{"num_key_value_heads": 2, "bias": "all", "optimizer": "soap_variant", "lr_head": 0.00738}
Each number is 128 + 32 x the weight over its row's rms, rounded and kept within 0 to 255. Layers, rows and columns count from 0. Numbers have three digits each. The size before them is the row's rms in percent of the matrix's.

# v: layer 12 attention value, 128x160, rms 0.197, rows 19-63, columns 80-159
# o: layer 12 attention output (transposed), 128x160, rms 0.173, rows 19-63, columns 80-159
# q: layer 12 attention query, 128x160, rms 0.249, rows 64-100, columns 80-159
# k: layer 12 attention key, 128x160, rms 0.218, rows 64-99, columns 80-159
v19 108:163121180119142139160118058117105120154214149091155130099157124138098155194158055144099151149116132136066120080136141134103097100133104120093091134129203099114143051032156153117067088137101145126137129082151155131143176190116128141119135154
o19 117:125170073136188136098147139154180147160120130147089111112120139112115128120198066172088125126100062119149161064177100225147155116122106101117146109148128193111171099105141167116089133109176131092166088128155182142138128086155153122147064145
v20 098:131118108124177167118168129115103110089180080127138104119147151142092140134120090099091106173143163132121090118089127182160221160123157180171140158083185171110105099090087141076136118113100099125140092147083138096108135135131144165107117143
o20 101:144121152122184123139139154098163107086137106115149125103128137134163105135174132178101058129102166138127094072139139142167159162178150109119098178085113084075160149105143124106127154037149086178123084118073091146138130119135143138155118178
v21 102:087136174126163101176161118129171097130144169087200142109077089201134107167079150121170100105154125114129128092081107161088114107155205136112174116119097096071117090169116149102088105077084098179104138097122140134156082176162129114126133100
o21 108:104095099140123153170069050095124133109081073147191125070126108131119115127097141121213179107084140113129137159025135094119147191122103086139181100115118145162104169161102082092127155133064106064118121160120105089117162113164132064129142122
v22 096:065107119125087098110152140107130137136146146150054131097096155099122117072157127078045168121118117091090108118161104109088177142140167210065120103146157122071152159100133091101109163143194100095087135106118147150197148145164120130117122080
o22 099:084113132095153114138200123149102122150169089204125082174134116155154146119064114111150156177167178164103070138132147160118126126146096160127144098119179184154176078160153120093124110127125150078145151055124176181202161108133125141116074154
v23 111:122130166154089112088141098126099125101206139141132102120119217169129130136116124114132101113115086163067164134131120153103100125136098120116034139108143104123194108153121166114135173115129117145220153106100107152130146160192174131139141130
o23 125:204128096131131131054171161112121082147123120152101115149193141117152131088120175116147139110130102165117092149075100177184126125117103141054133144118073132164073097133113132127171149128165104099133123153112150163137185122135109088170041097
v24 098:105133150130164110080089159209181138149114138181135144068162078099080155072152137104137172124192126165114151164159091148115120144104111133141112146169168139138140134151095155147143128116155197125176120109161163149136141114143151146159088135
o24 111:154094124171084107156129086163137143164217150139138087167149108106143126056183121178158143123167119090110146161131109067138121123113159152128153153135195125119136172091084172137161154172144122115149087130112138143078103095190170101165130156
v25 096:133131149071123138079117111149136111136119120115170130133112134128166108171126150148167144118095117061143068141088127060175081170052139076082129089109144121141097176119137177125150124138123197069140135166039138090126133108107131176111149150
o25 107:142108134130122133067137141127071182103141160115139194128062170157120119205146120105107095158129138087152105163169153075173090173153161125120124147109146137053154125149113150110146157187116160056103160114056115098111115132182094160158160134
v26 107:107112153117079126146120129150122147184115133177079090161147063075157160124116113138094144147162093133187155157080099117138115137150119151144158085142143130135109071156141121096154196076105112125101166154074111123097137074112100137177171110
o26 119:111085104143121154133135099099129105105114120175085119122178130135145038119097138098097131132156155141154131153107095098093138149175075165174117088126130115065085123176116183105173148115121120177118116081143095167178097155092117130130148149
v27 109:168191168087130066187094124078126109203139157130162147102116167116102128142205150220119089117172167109075073148131118060107167139183114142070145131164143115140068122079125127098128156118105121105118178090133125166107140149183122136109129122
o27 121:125077145132126088151114123134131099082161151137128134075121079171134082133125169124130113159140091119152135160193124127147192142093147123127147107097144106154121162084115108146135112094155111114171104079128123169067162147120109142119143112
v28 104:126100163161152088128091089156077056142079118148044087143174157096112116134149141092108118075119114150100142159186174127165163099141187088098181097105115112134195081137161148154155134129168138129167155108094109169158089151120090143101140126
o28 111:084134178151108106197094129098131091153145163085126080134119159113076117130119123073150118119133097102091172169129121192143162074063128145100130062133104095145138091194155138127120137140168071122115125167120123135153095150134071115090116185
v29 111:114066135102168143129198185168119121121074185140119178137107101109128144137135122073126141120123102127148102159081151105168117135122168156110112117067131106148144130114174090136120120124127131112131172190106158133128151141156076126098141159
o29 120:166143155125147135126150149169101143105111107147159040163148143177126126129147168132188111099186111142168047115141118155210158100137141116188131137116150125091085088138107084144125155100165115097072076138091164091147175138147186135128181087
v30 098:105114134115177157127167148129144124103131136121202076129159116104087086194098174116207165168066135191156126101084183103129177143123099091082082095128138153115148071123150210146108127079176136146076144128137116140101175122126047104152108133
o30 111:167151099122093179115106079141154095121130146133130131162119052105107114121145143132165133135117133142120191110114131129161158151111071091114170093132075167089094131133121127124154154090122082128094112178083075088170148115167163116069167159
v31 103:178100100197126138121126147143140095102156078110119133148051129122099118122107154121074164142140144133116067154126129106145093164124166116092115086150134138094091066138149124153117135195140119185138112141107119147128115145073186106161165148
o31 114:138122065155077161166145082119098105142164089075118039113116159096105163111060172083129133094071112098155073139116127072116176180164150079180103129130120176139120065160103120089130087133150111198170118179155090170074137072119115099068166118
v32 094:146176120079096097140134152143113101092155205182138133158104119085168120130123146143149147138081141158150089170130170100099131080107093115129173160094163151111072089068068125120119149185130139138084101139141123090129135121141070103155037103
o32 106:166173160122086139104162098141117157062148167033115222112118088157073094155151137069163136132129177133157138146117118114113113120126120137187120156109163111123128128131148096188120146174149178113113122071101168114133096096154148140100139178
v33 103:123104098163100125134135124153133127130135067120106103104144146104093083124105112142097116176118155114168155192117149104116126135075130110117211046072156162117129152139107110135098095114141074109068103116195069140154129158145082156145066112
o33 117:119138109131115107101105088100135078127168069166105146097157122190064117154106138087082113160106085087156124142177116099084117097125133148181151076134156115099111158156144169115118105159209136096124138079141061138139129139135064189060108099
v34 100:171120138157109110160172129085093155135163191131069141104129118150184139132131057094113144118162133139109088139113139109104107147114165184108167158158070131108170175130080102104188071131153090149096132130181166113118139103086140134169116110
o34 116:170117125096108108164166137103118136139145165146114107138117110169140140103138087137109173141118121165090054100088145081114144120169137184103117153121110140081136149175142145165169110102108145090131122109150126115156145052110102113153107144
v35 105:145149115130173073190091111140051131083106124159143159109130143134146088187129082138105087163126081121211144100157146133150124117157130140174127139084131110154108156155150104164102125082184183108111111064194114114070081093145064154102133123
o35 114:148098123145183110154122076178144127132115099088093180149117148163106088155187107151105141095164096196095162132153118148164084090187212140096117105151072087162153119132142145195124117101099142146190094135190091125121163112106113152155145089
v36 094:155095104192110095102170110118150112142112144183176076143131102144141110185158069124149178171096109109112194164143073121121161159142161153181129128163107109121160186028173166128135133152159126128174112106130079105122099104168127084131122106
o36 102:197108089094084128109118200149154151095092114119111145136115105126065115156161092203130126151123136151127076102131071128117143121083097121106188108071186153082138132083173191157112123171037105084114147097128167139123130139120186075088112100
v37 108:102117090104072120093056137113068143124120123171128145127114103180141148152098139148153099104138136096098142103092132069110191132128084073172145132167163114077098180108127077131141151099158054135166167150123134119143101121174123166140063170
o37 125:104103195101107149129117134140135126171078114153173145192117094150117089178129207121159155104117146107069159094105171137088084119130104093148086086107138058136144136130154171112096127090081081100073137127152138206113187105154105129121096182
v38 107:122161145191130142149165159080112118169124169102101079194060140143079156153112147100142117102091076123114088215093150071172149183113090121172143107102135133048044142170111091174159133160111112140110198125143095141128122101157067131147135064
o38 116:112156171134126102141119140151163186092105121082115098111116118095008151177141185118131160173122103133080077147129148080082139108141133139190093115120127149132070119155080155143139082197157138146073137078091187133141138124086109142179169131
v39 102:159156118110127103148101100100126109070161147178178085117153167154138139157137112084170125159181124088093168160205128121149108084176157170095161133079109139077140175107147128095182180164116141117134148114145092114132119091111119106086090141
o39 111:159182123083104138155144126083178110097140169168125128124099134124054143195124121093162169148129171173094142084134142145192125103183139157100159128140146108167154153137164160118135203161119097129122171198161142155126127138120115147121088114
v40 096:130123162107171120195090149094124121093109119131105128129151113078135188144122166125131085201134074104136161117127193109121102138111136143168099136125135113142121141161085152118148131127143097192111109145086201153137120048164164190101148171
o40 110:140110126154152056088118150108069095152155119087090123181178099132122165105158101159165094140134143133115136121105148169108142128115163165142117159151102089121072111135089106149114101192089139181097162107084145150125115051151164122090113079
v41 103:124171117140165122103148130121115082103136098125080148121150142118120136074112096153117089121079091175080097114103185084191100131145176118096142145192108209122178125117124124164130117119113159170128075065130086148131161125138184116172150149
o41 114:157159146145135127137096141087096101112169109121153104133122144107210104154094085164123135130103110159146156139176171122152153095077139113086182119092174149112102112079129131164129081176138081190113115092149064181097085116060093142113159169
v42 102:119073153169183093131105164151128162147116147173133065131114191118128163091141113125221112175090159095115074102097094159169110150068094119095137120101103178167124150111129153164061079138128080179153168131129107101141100048106119149107129117
o42 112:202066123150163088168085119131053168143105137118192131123063156130051145127169163118119163158132117028124066132131088117102129141078137093108149140092121147122097145134157150149137096110112167168121194126187095121168093065107182099132115132
v43 104:103118110120120174096083095176171119086147133103149183109128144166095144090178133090120114146139050090043135142101168055131063122151110074046159118074149085116170123133175170202175051120131164143183138148119158113101120147139109092153082085
o43 117:118158070110171136138111109098134207135148100095133116122141133084115174157142182086161136123116085119086182114113103100124128102074131128094178115124119194055139076115174115093136184125130095118096174151135153107100143102131106146109074089
v44 108:149127107073119112109100072124109167177160096188132206122114116118136096124127078089082150138137127174119193147134099144124136131118146080087070150137139086102149081146120189110075130175108134084138149119114131136106112150151149100092143091
o44 121:098132094113112102112162153109138180091154064117102173155076110122099125128147093122101099157137097145091148196136068142153128174126166111104137153142136079139156124151128155092110108096044102110181094127066140110093100155164124150104140180
v45 107:139148163120211170093179167153130110095160109121105077082158191127163167124104168128147158132074093105121139083125177166150100184126165150068126105162164110084154145077069157182103099178144119139085135131144126139157147139128081200109085148
o45 116:148172174173120075112070123092102149161118065080164142143075129138156165104187046142124094248161141112129147053116153149116143163152113133080140092177090149173135136139130110122117091126116142131086189136128155149187155077147113131051115118
v46 099:084126116130178124148084166097126133130151138118111161151093100190120172095090168098131172128166120127146081136103148099080105115148079090170125123114177106118132071160138082171146144127102123134136154171110079140164173129166035166112164108
o46 111:119134209141174115082064139149215116105178110115132141128204023116109146093137190111136155106170158102151127108173125124093144091130126109179118163163105121154112149115144062130097135111103140114074151144113161130155149173137187117159137156
v47 103:170166079181112137089134099109143145147142153098114112186104133125144114128161091144148103148161102086113136110066142120133159139188203115129156109128135168144133113127117076090133095087158095145191184129113121122103096107132086166087152150
o47 110:101116166181101119087072158135091110055153109199156175088158064085136106151105120136158088112147100136105072122136163174161140082185102077091147041125145156112088122110106134150102109118134091159149193144119114135124078125086093152101122097
v48 111:047118175150135144114164082143130084111106147129192201122122142141141084097135079165133174091095120081181140135122140092133111111131121081136183131119061118107107139158060159171175124102178069090104156102109122123086129166083117144162176181
o48 129:030135161150099158143105142148140110114143124114190175111122126117137159158118048161153139144129105077098136102075182125138115144135117079109110092121113150073163142160131153127149096066150126102120139111123091084150128123121107165203185099
v49 098:092143125144060178121110124102110169102122150107102166153192089088166154178107109138153109190134123147077099190128135130097147144112158117133104149176091078147146137212156128123110131132118164150119095092169145148091136147137120153146085141
o49 115:146180095163077184174105183091157138162123139062125150132114116081163110140112152117129121167167117151120133105121129090157126125110163162136113121129078063144094165153216088103116101136106120091095101123123166140116101151098149080095135135
v50 120:145143125153096144101127119129160176146119064116187078139131079113091143137085145199181071098127108167155180110190079094146121119138104094159104128167192156169134173182137122126102169128128147097129096133137126132155169080118107101184119140
o50 124:114128104184120114083136181103101088134117164110116193136125073076126099153090110132128076109104126105116208127152093062110116079117148066093124119132130166162157165101097157163132115093151131141094122069083156127079132147082118124142148151
v51 097:141153181102109142104170150179145165135199102066114134198117117045138169197130136134100136134137137161131103160152128115135130185134149134186126106151151071185110157089088133131138113090099147096100102123131113125061094129102113143111097112
o51 104:109234120158114109111171142122186132110126139127188166148116158124042158148127144085111159131134122168161149144159142105155172148163105116124101064166128096110114143079126156125083114148162173125176144125134172146148108191129118139155126096
v52 106:085163157108124119082130137136206118112200105151150135117106079104113140104171131120158146109167114124130147110088096154119128106200054092181164171156122116143116085115094171105130102127120173124166127082126126150122144096121058121089084163
o52 110:127151199135126130084147103143133069112129114105098113144144105072116080099120095074182161123134163179166149157033108163110101124124094153128131181147145222131124133116115145143113145121186111062134140114128131099115077108150157158093087150
v53 105:140145173110151124143118044125109111130178053155175141091125155130093117177065145118111133132152110195104153161106095140096157076115107139159094070160100143174201159131148151045110108127112115141106066173128104126108115127126164133149177163
o53 116:131153106084128076057105159106096107135123057183073142140130118128123112122120179105141104108068101145151143193146126141132127100131119103210131138150068158156131153195145163145153114091104106135132116134177060131073194124152148106152094150
v54 104:087103114102175137143091186150112093121104183130094119208110083133127108115114108079131208100129121070158098083166107139151124143120155118058151122119141115153073114139149109112151110133119094070169125078089132125075105157131151115145080182
o54 116:152117175119142113118095175136111086127188108110123125159085167134065103131100124103149158129140139128152129134203123199164113097133114103198119105083199096152113119142142103126110150174102100098077050111159088121154146113113135084079119124
v55 096:133175124117138029111083127164130206184142113122168146140099122189149144112142152098195135153131105169131156083161114063106151083126122127179142100128147120149122097136125101147117098108122136128174110062101113138102130132115099203109090077
o55 108:146155094145131143120096080199106149101112136108112174154099132122165094133106164090190190139132113126108163128155153045121122079114131164108166107162128189144151076093108092146171115137079141120179105059116134066050065183136155164131133137
v56 098:147140121053143057092147130143199144150094151122146118172129085153070166140205157155075107090066117166099194134148164142131132087124106164149105112156118164137149140113148154083112155113061108131136104160187142120114144158105158202133107179
o56 115:108116120109137098075194115120089129148185164141148150138072099098125115136192122204116144125108045152160176185091121131124100074113064150098104106181155100185126125077088117083161098137092063125138159121121135121079076148149159138128083177
v57 109:138113146155170171127168136091111073107078153160119140138072114131157097155182093160126136092118088083137079158138193151148128161130138170116125123098136089168108181207113155132104140112144077104083129121154119141183114141082106150109131109
o57 116:095093136074097144120161103126107178156093159162150117144168152140083155125128090181095094173127122118068127159118140103114086156184123099121083093118158087152098148154188148116154061147134146139170162115171158148156134069170104145082142110
v58 106:133121178117152101116115019134084170132186084141070082092186130189080142139091120170129133133129197167155102142172086195138148121151119114210139159148165124095134149161101143179165162123179152153164095145122107094109123112080118121180059118
o58 111:099156129174118200100162043084160133140147154126077170135155086132116084092145159116084138138188144130114086081129103095135152168143145149082151090150115110148136187091148177131139114097171122137165088136133105103073109139109116168156054119
v59 098:196140106133124103159138158131127141122088099100143152113144145102162091086068110068086142086112116111083119142093155165153127134131094097105073128115181137143113129097115104073096150153121118098100126090152131126087128074175142075109099097
o59 106:140185151099074110090117102147151174150073108098056078098153108115046115119138114174057088099121142104090112141125146098104115108119121137162080096126161119137101116120118088151114125161105140148134127117133131187147187116144112116085154049
v60 113:198055098110116165116173127137128097158160151149118155138089167149133088108138099102131110127107055192111060129120196173131133152107162158106151112054173123066136099088121174135088131124160170127160092168088135109149126139104119132069132155
o60 120:171088134123105136083137107138105251139116105165148112096100152091161143124122141150098151156133116128167124105142122164150184155160128151068121072134171183122118128119120126139092155128120132200171171172131082118132098103151124129119151147
v61 102:166158158080150106179071133119074104117144106099162155104111129124136159109110097120168126117085177180125180064105142118120158061118165172070122119206119107070124170100177105136111128125111125181206142055116158107158123150134142141115165083
o61 108:132127122114179086165035149080120098124084163115137102129110152114176126112157118144218072069124115169088142110128106125157118203136172134094185105170140141117125125047067134108170124113069161108154106140116082157168120133074067163129107112
v62 104:119158146162147100137125090148166102156099128121138086059169065120048178076105139117109183114149164123142106083138142141127103144186159139124108155090157104091105130136139116173094134133088092078087079140119157138116142148157123099158099136
o62 113:112178123139140107150154076068117119126166088164141114130158086089111145118148042131118078134094151101114113162135146154087139147064126155124191126150153160093116123065126111128102152110072137147137105142132158091097170103108186119131125118
v63 102:129033138079109160165186086052135103154172133114171135147159167127120108108087100062146127108128051133146176127114122117147124118160129163105133119130079092092118132127047088116143125082127125191174087106146137148131141179171104112071132102
o63 114:132103138069109129126129145074078152162096141114091137147131122114170169143084111145141158160148092177156134112103131100131146129106082146082089122118100111173112166176063081139080124148111109138109106149101145121126152124152069074107141101
q64 071:081141101126102207082136125116080115079123099122126102154054113156112158138094106132147147128162128120117137110182111183134155163101097124115114143148141143128113113119113104138105084146123167082169153174133184099112090067116136101139096134
k64 076:105142114172137157081102095101143169149122087108153107095116186095112120141051149123156117146095125088148102122164144177187148127184091103153140145156121101177109139117150175113118191126126127121157151081072145168097141150116137062113089101
q65 074:114139129090169137123148204104127103147126142074161120157094126110163153090154154141160130090154132124091136118107095084098128150156120107131143125113078133136129138147186112109124106126058140213088076087117104104159128120083094120073109134
k65 077:191153134069142134140124212171194038180132151106156110049133117150124121102137126137164113120096156110115115120080077061105114114162117091124101164120118152143101110156161148105142143142104103158059089123055168113094143127080125119116130175
q66 070:110133134175124072165113161176138142153107156089103075091115144158104127136142146128096103127190170107102061095148154092194136100137122109187122180107086135153095140156092185086138162130097130142095067097119122126158127131135117094103131114
k66 078:108132169165180103161079139170153141118125117133117094110168104195122128144177158144123157083197138097174086078147129113132092082130147078102107201126121127085100057201111182187108148168141090108161108133121116140131123131182132072105110086
q67 081:163113121166181109162106138143118083112137094169122104127084161116097193144188162095173143144073140140077112126125162134157128142128090173177113088122225103077113053101141141129155157175173087157123170141154150108151099048083166187089104134
k67 083:131127102192193106184138130165095134130150079165111094103079220107107148188174166102120154114078135132131096115109194116095137120157117114112118175100209148083124107123126102133163092129154075161155116109120119141154127032121201163073082131
q68 077:116148126088101186120155117099085103058095126156063097162117116130174128155122128112104202087125155120177199129168110111098149117091144185134097141119123086050162163128169132139149140132115107063172148157123164153101103105112114124163110111
k68 084:118178186115121169146140108078129107078083081134121112098115178108128087141121142129082165102129160134127149158149127126137180099112186120152198113104120067104180142104138116106095113160101113131127102114159123148112136100088112113096120074
q69 073:104077185173151153128136195126158176046152181164132167132133113077161128076133161140157084146137131146100117124060103151139125154222124102106133122119125138098147151061158144131034130131136084094118086165125141135200153133084090136120135126
k69 078:121062150122122137143136151114129122088183136140111164127095067089192138056160106061106091148137193110173184174081111152082141176156130125119145113149081163145110124138106076179095091061103140139105134160140190114157171114105098179162172148
q70 068:152114120073089104133123138157122085161122133167085095126126107083083053135064092140174165110100113138166139133197106159073124101154106043188117107149146120110173096108134113102106133131158133144124139113104117061116096186186112206181174147
k70 076:170100111057119123119107173146109067134133152127137161203079175114102118154115115176168140062095153156056114096158074138123098130132090078143091102079123136210147108134111078131154101075158140116095095142157098144161132125211085146151152100
q71 073:138164181108194140161105143103086106111124171123152160133096162138156150122185151131136104113143101132188178093168119072131067158148114073141106105141135180175070123118107115163163095087146136128094154097072090114137195145144111144098129139
k71 084:149149160151163132100149156059148047059107151141076117165165084115093162150134132131080158123169080155186158096164144138094126172099147103127152107085069164146094129120088120088156146081083159141095177085113099094080120107107159162144162152
q72 066:121171066130099157130138112156169089098132163146159127109122176070140179108095132172063127092150158147171143154127154164168119148150111159156068150104068155163147123108098122153119115122136195094086160162149097192137146154133148122216170119
k72 081:077112121161134089124175115129147123175143045164082128117144147082124078141141134072095128079084120099177138084140171138073123127143140172157108132161088165167137142116114134146137114124124123148175121134150090194152166152141173138161191134
q73 073:080115100168115204171180120170139078114110143110164131111144089131157148124111142155097151184159115088127118128067093162127126114143155139120065183141164125089099142126112094110095116114156091153131161158151126111144096067105132128182159133
k73 078:141112112173149096230102110110142133177064121123119150120067105107157087171168166112112066146119127130141148197082116140152149140116073120127150108140074144107147127116128100089106146088149166091133136091177172166131155106119131115151132141
q74 072:134133100108149093130148164164085120147141152102129171112083161120127143178130151122142148143102205138104164099153151107118088195217130140102094174151072104109107179122101127098105123145154139118078081171049132170156062100114192146115137130
k74 081:104096180174122121132169148118121147100143095159142169115194130158190149137135142103116095101114127176151126114149179131131107125147095136106108106110123153124133105176095109115124121133111166174165163080156159117076115147092171112114063146
q75 068:062132184180076086118093091145158160159125156138147149143160162068119123115139165077127101139066187141139168141143159130186056159114115125234086164093140164150127135149146044091152114134098128143096151134143120096088127131136145124173148156
k75 074:130144127150083116178126137119111119067147142181092113155136132147154113122124134129123111067083131135101126112165191109143087078083122089196053133101109185116154133132151093071114080142106131151131147149150108149188073206111173164101088142
q76 067:098132112158117132155098154140174127115112130136171110167124114125196125100212107169138074111078084131093116135123140145196143167161135128111186117153210156132168086110177139099094152173080173119148148179117137094146165126156089127090123178
k76 073:141113097125105157113107162084143172104111136145123090113077098130131141133151167164139117181123159118144149145120140182095108155111115151105163125168104161121157107124209140094160135153139147138134146131095132113085149132167149085098145121
q77 074:175168111080116167149055127113102100121105137100119118174172137130061130169165106116134136143158098102120143107145142116122153088106192142114155124117097072144166148101113125117078171127127165150162140166159105134147112124092113133157088092
k77 076:182104119113145148143081104050117102116112172130157198149142170136117113150121146166117168141152115123142155078111135117108109142111097161079128096152134147127141110098201076109048145111145140178145161113145148146138086159088126144138099107
q78 072:144126136135150166074116135171143098101084105102090063138087147138140152110169145127148104147143145119108117086111159124126149099134163176112114135097116147108168148179124174177139138131062131084132146137116070114128127077092118082162100124
k78 080:213163166163144163135097047146182165086075146101112084067123147150119120147083135116092109169117143091141139061085152109140076053147129196134148139138095142128139093114107129137090155122137184136158128209134133169154074109078169129131099101
q79 072:108136193098168102147102157144160080160103115115101160130149155115125080180131132109127129117133125054083122118193108147127106086148132084175173132117122194152139121155162102099134099085110026121109099132088055111097107166152080116128190131
k79 083:100111205120154102149058129191137145127135117119133152143168132101135159176104107135137112082125107060097083092174143081139105111099172099120105106089101136186153172132145159080124127118089063085112130149142030113123137133162113139129108160
q80 069:135084178113083119102124105219151146169132144140105115124101137145205136067099110188081136143158113102100103097137121133131133058158175173149071153112164092168091133062147133134120144133158152115143130138121149143163155137126158147070080106
k80 075:150085141112147118124171187127091113134110052087107076068124077158152140077166112143119147160191111113136078085122129172096166097114179171116099151111158176118146151103105144154084085189128137091190142146186141112126102148122116115124129076
q81 073:101133148082128153128080105205146116148169107116095183126112149120112127094135168086122138112153150045152109125090122111113149131121095124133159169121067165097094140161193077176074129135136064095155151127095058064157116189181132175091144121
k81 080:117122116173164134110144123191175114144124143148146159153094130176096153094151130076084135156122134103133140132085106129113162078113085156180138111138100125147137111208153088096115170178068090109078167154156114087108138164221117144176122135
q82 065:081173158109141087094192134156146112071095090073149128082109167096073106192139114110109187120129133146194147158154190157109122103164092120125149099072082119120159115158120155071149094066117065079110172097094140117119087143075113134148075146
k82 074:109113156120077178145184103135099154103101120108147132165144115126125135132158074181092181120110122169133122162151178157088077100144118115076104147093134112111124076093137138086151149045100158120086150165100138165119111094127053107127078158
q83 071:112194151117102085151095167195130139073183150127129127130125123055105121119171208121170112154108105096134114107113120180139058193116171117164137142192124126090137134107125179177077188130160147158162116098136127140136141177162112133118102137
k83 070:146118140125114062184121117083160139060169124089139100115097042134132178122152152123099081074096143170109089112121092154097119127116136112179134085176123122167160095145152095175141147090136106190117150155144153093126149163146129143145122108
q84 077:101118092139154111103084104065156117138088111100160151130117126121138148125067128142132184104105091086171104136103137113167094108153095127111143109123077180102114098140131116183148139129175135127110159133162129121098122119098159165155112078
k84 080:083177107135153093114121125085122040138084107109093152134050153124123140088138158143121207152111084115160124130127080119126180124092125136057148085174073167150137119160140136163149098076147172135145148132114051153150155148162142143113136081
q85 071:172131124200078133129162121086160166164140093178149124169161104146135165136148112098172104078152119098037131146165129167102147147103117165112118121096117152122122074120110148110098136075157176052143231110125200089158118091148112070122142130
k85 083:135104113195139140104138101114120144187180035153068158183134136095115168142204125094128125150136102107091125092162107105078156146095102144083127165141151134104129116101181121137101176095143146129144188158124159080138139067155099086130142172
q86 070:125122092098121130118160105172132180138135096098137102161072094157086136140058140145117179122067125130163157144090105128104170101114140161118147182144170215090195102160139121100059071152124141158143082141164125169106143117144111102116147125
k86 078:195116150103077117091128114132143154128116075039126129151097132108078145141110156117126118143129111118105143143088112120096225098111125150148140139099170171116162087138121157114090108109138177098167070112131046176059173153138146111049140125
q87 072:118024151116181158120196173119106135163103098195157118165100151097160111062120137114152095167134067165098164161111183125159064134105084127124161195102144166138142133113103120160153165098124100073106087168093114137118163129159141103111077163
k87 075:100082197085100139139123176127103063186109101203157130144105137092131121151099131096091098139158116170082140110182152153077125119090118153162177174086120168147146157117157181111143182125180106096052078189110143097155111117140122110097149188
q88 065:102171039139130152147081096129152116150119117111121153171129091080136149124141176140127114120148109141125140198137088118075127168110143137145064132094070201060150117108125059141114162136177129153118071189161122103160083134169091101140154076
k88 067:106177152152151117099111112140181122142105129091076193071152097083107142126135190108140097104086170083086112125145148124068162169096114166177130156120102188152152142158139136129115188156214088123175081087196140111159091182115130109200151136
q89 070:185174101070107154140137128102163129137133114120093143142112103135131148132124113161096166161105119051142111162099099170123144131133086082115025109162147178072088154111138195096105128142113106148184158156086192120132125106075121126123136116
k89 077:171158159085117071144090146082123143124086099062132097154085111137168095119120089128071098148148094086083089126088093116149158148133134081135139138149091127164158096147142148198154111125142157091146177139052168107172128097066082081126102178
q90 070:144147090083119154065141157075098090131112133104115169112154137115216112122128105138146135060143097122103158106006069100154129127177130124103076218104148092074103139044124118114100168127139155158071103172100158171142147107151136132111124192
k90 079:101163081112136166151200156056130112136095122135104152044092137097138096096169120115139138101178076132165193151060097188094102177176106121108095155146086192100087141110169146123156134169148126146127146168094163102148127122156121124094156122
q91 081:120112100163155144137135147106136127078128200125109106147108097144092184140151173156149097145117044095133163143097100110175115136132101113109138098172139147078133102122111150129091115163100113177128139153115136130133105112146095154166104162
k91 081:184099148118127116173170112086138102093087178132128118086084150100082132158128137136141109139122125087097198130165116113076129150191128155173095131180184109096042123177141145107151129063128070124093166127099169131194119070140119144124118161
q92 076:155145225103161122090131104127103171134143119113115128119156093141160084132113121117119155171146068087176170103163112063113149130132162174153149084146085109170173109239147127150086166124066153103139127138059111116105171109114165069098110153
k92 075:135124138137176093086082119091132160130115122114131130078181134113114128150092095120121138167125105095122150129100117104122111126124195212164087083135055112171129138118126149096162180144107156155110112194163135092096184095099124086127168099
q93 075:117119101123131165152112089071129088149118193111102180199177144157088139011098143132098159134147077089170138118128107053078124152098138101137140178150140158134145156116074143104199149128132120112155132203104130155159100122125091140133151127
k93 080:063159093110066189102095144080118082131088157141112189177172099130137088096055145069146141107147069072158129111126083096076199154112107137159137100172156117112160149129103145055149181135158134119169153119137118142201137103157147060176153126
q94 067:163094132130127191098164113048161137120100118157105126114067099114188153104138151161127081157090153162162106094142155159090071180134090109110131172128108090227089095179089135163134101138105091126127140132101179072128140122126096177146135108
k94 076:108102070139101162159142083150216120153107123138083183149120130118141129172162158159093136169107184124074086115164170225149125148142147172112083132120113163107154171145077150095161120139028111111083207143097151093109098106109113154170170050
q95 076:070140089172109141048145162152106189116066160192195144141115098134121147107123073109115101081131139130178147120088153143126124174183110093100122115145150120094127125108179110108097175171096152141130193193220105133172151087129130156089120123
k95 085:099094096168113159077168138160115147131083172129164114189058130128131186131166108087094115155121171155156162153061143166156106150114148090166149113173148173130104184134146134104132119144139139150132111161163140169114115164132177108128170125
q96 072:133147152087153117173093180140072125152124158132091127163152108076086154074119121110144092115166146172068134125134127152131131163156147210118110066145062154123109146155118078152100067093200138209119134147131140107168164105185140104131162129
k96 077:162078132106175109160070131137152151141193157123137148184167046141053106125101148075131056111098146097081144122109140170096146178090146172137110101127098127171147112126091116119144099148118117178075198089180143107161117108091166155100136117
q97 066:096135097164132117145168101181155198139156181126118148073185127091132152142105120131116104122160097087145061093168132138124139126122083101139137134135138150074153140183165177135089059196124149141120172094141133115165134179062116111087137138
k97 073:105129116147161063134128125174152138104171106122106107130151113111179171084132073131111157074139125097071110061125094114161145166111090137116143153118095168076145111155119086160146037119157155115171100142096139130119124117177088098131093114
q98 067:102101195119131098132143095113121102117142124150129152104141146127095168135129115135157173143088178170079019202128070102155148134126128138087071110170082142183162095067079059123117125142104113111133191127091152154126155119110101127075183088
k98 076:147045150175108077096172139102105121154097126153130147142173114170130159089128182094124181132128086181133096155128163172106110119117070143118108163095167149136167081138091040111124170151093103109148176116127165165184126127141130100099154170
q99 076:124123108161164113135116170130081117133107109131172162140104160145103101202134123110179114156120084172081173087085126079174141137093218105077196174104140177067085103081104113153124133150092164185100097167136102090155150073157117133082084125
k99 082:131131104118086157123104117092108140094151138088139138118103166082132149214149096128157111166090097121115127130061106161131160121055163089099145109167160177150091083146215088166153128108184107178135088077119130125115129121083131153142165162
q100 070:103155120183137105090141136109076146163143179126135142119124092111106094112162142132093176137132172148090140110105057061174130139148133125102199121093159139141147089107114168103211160091149135140119110133161132170104149086126109098153140046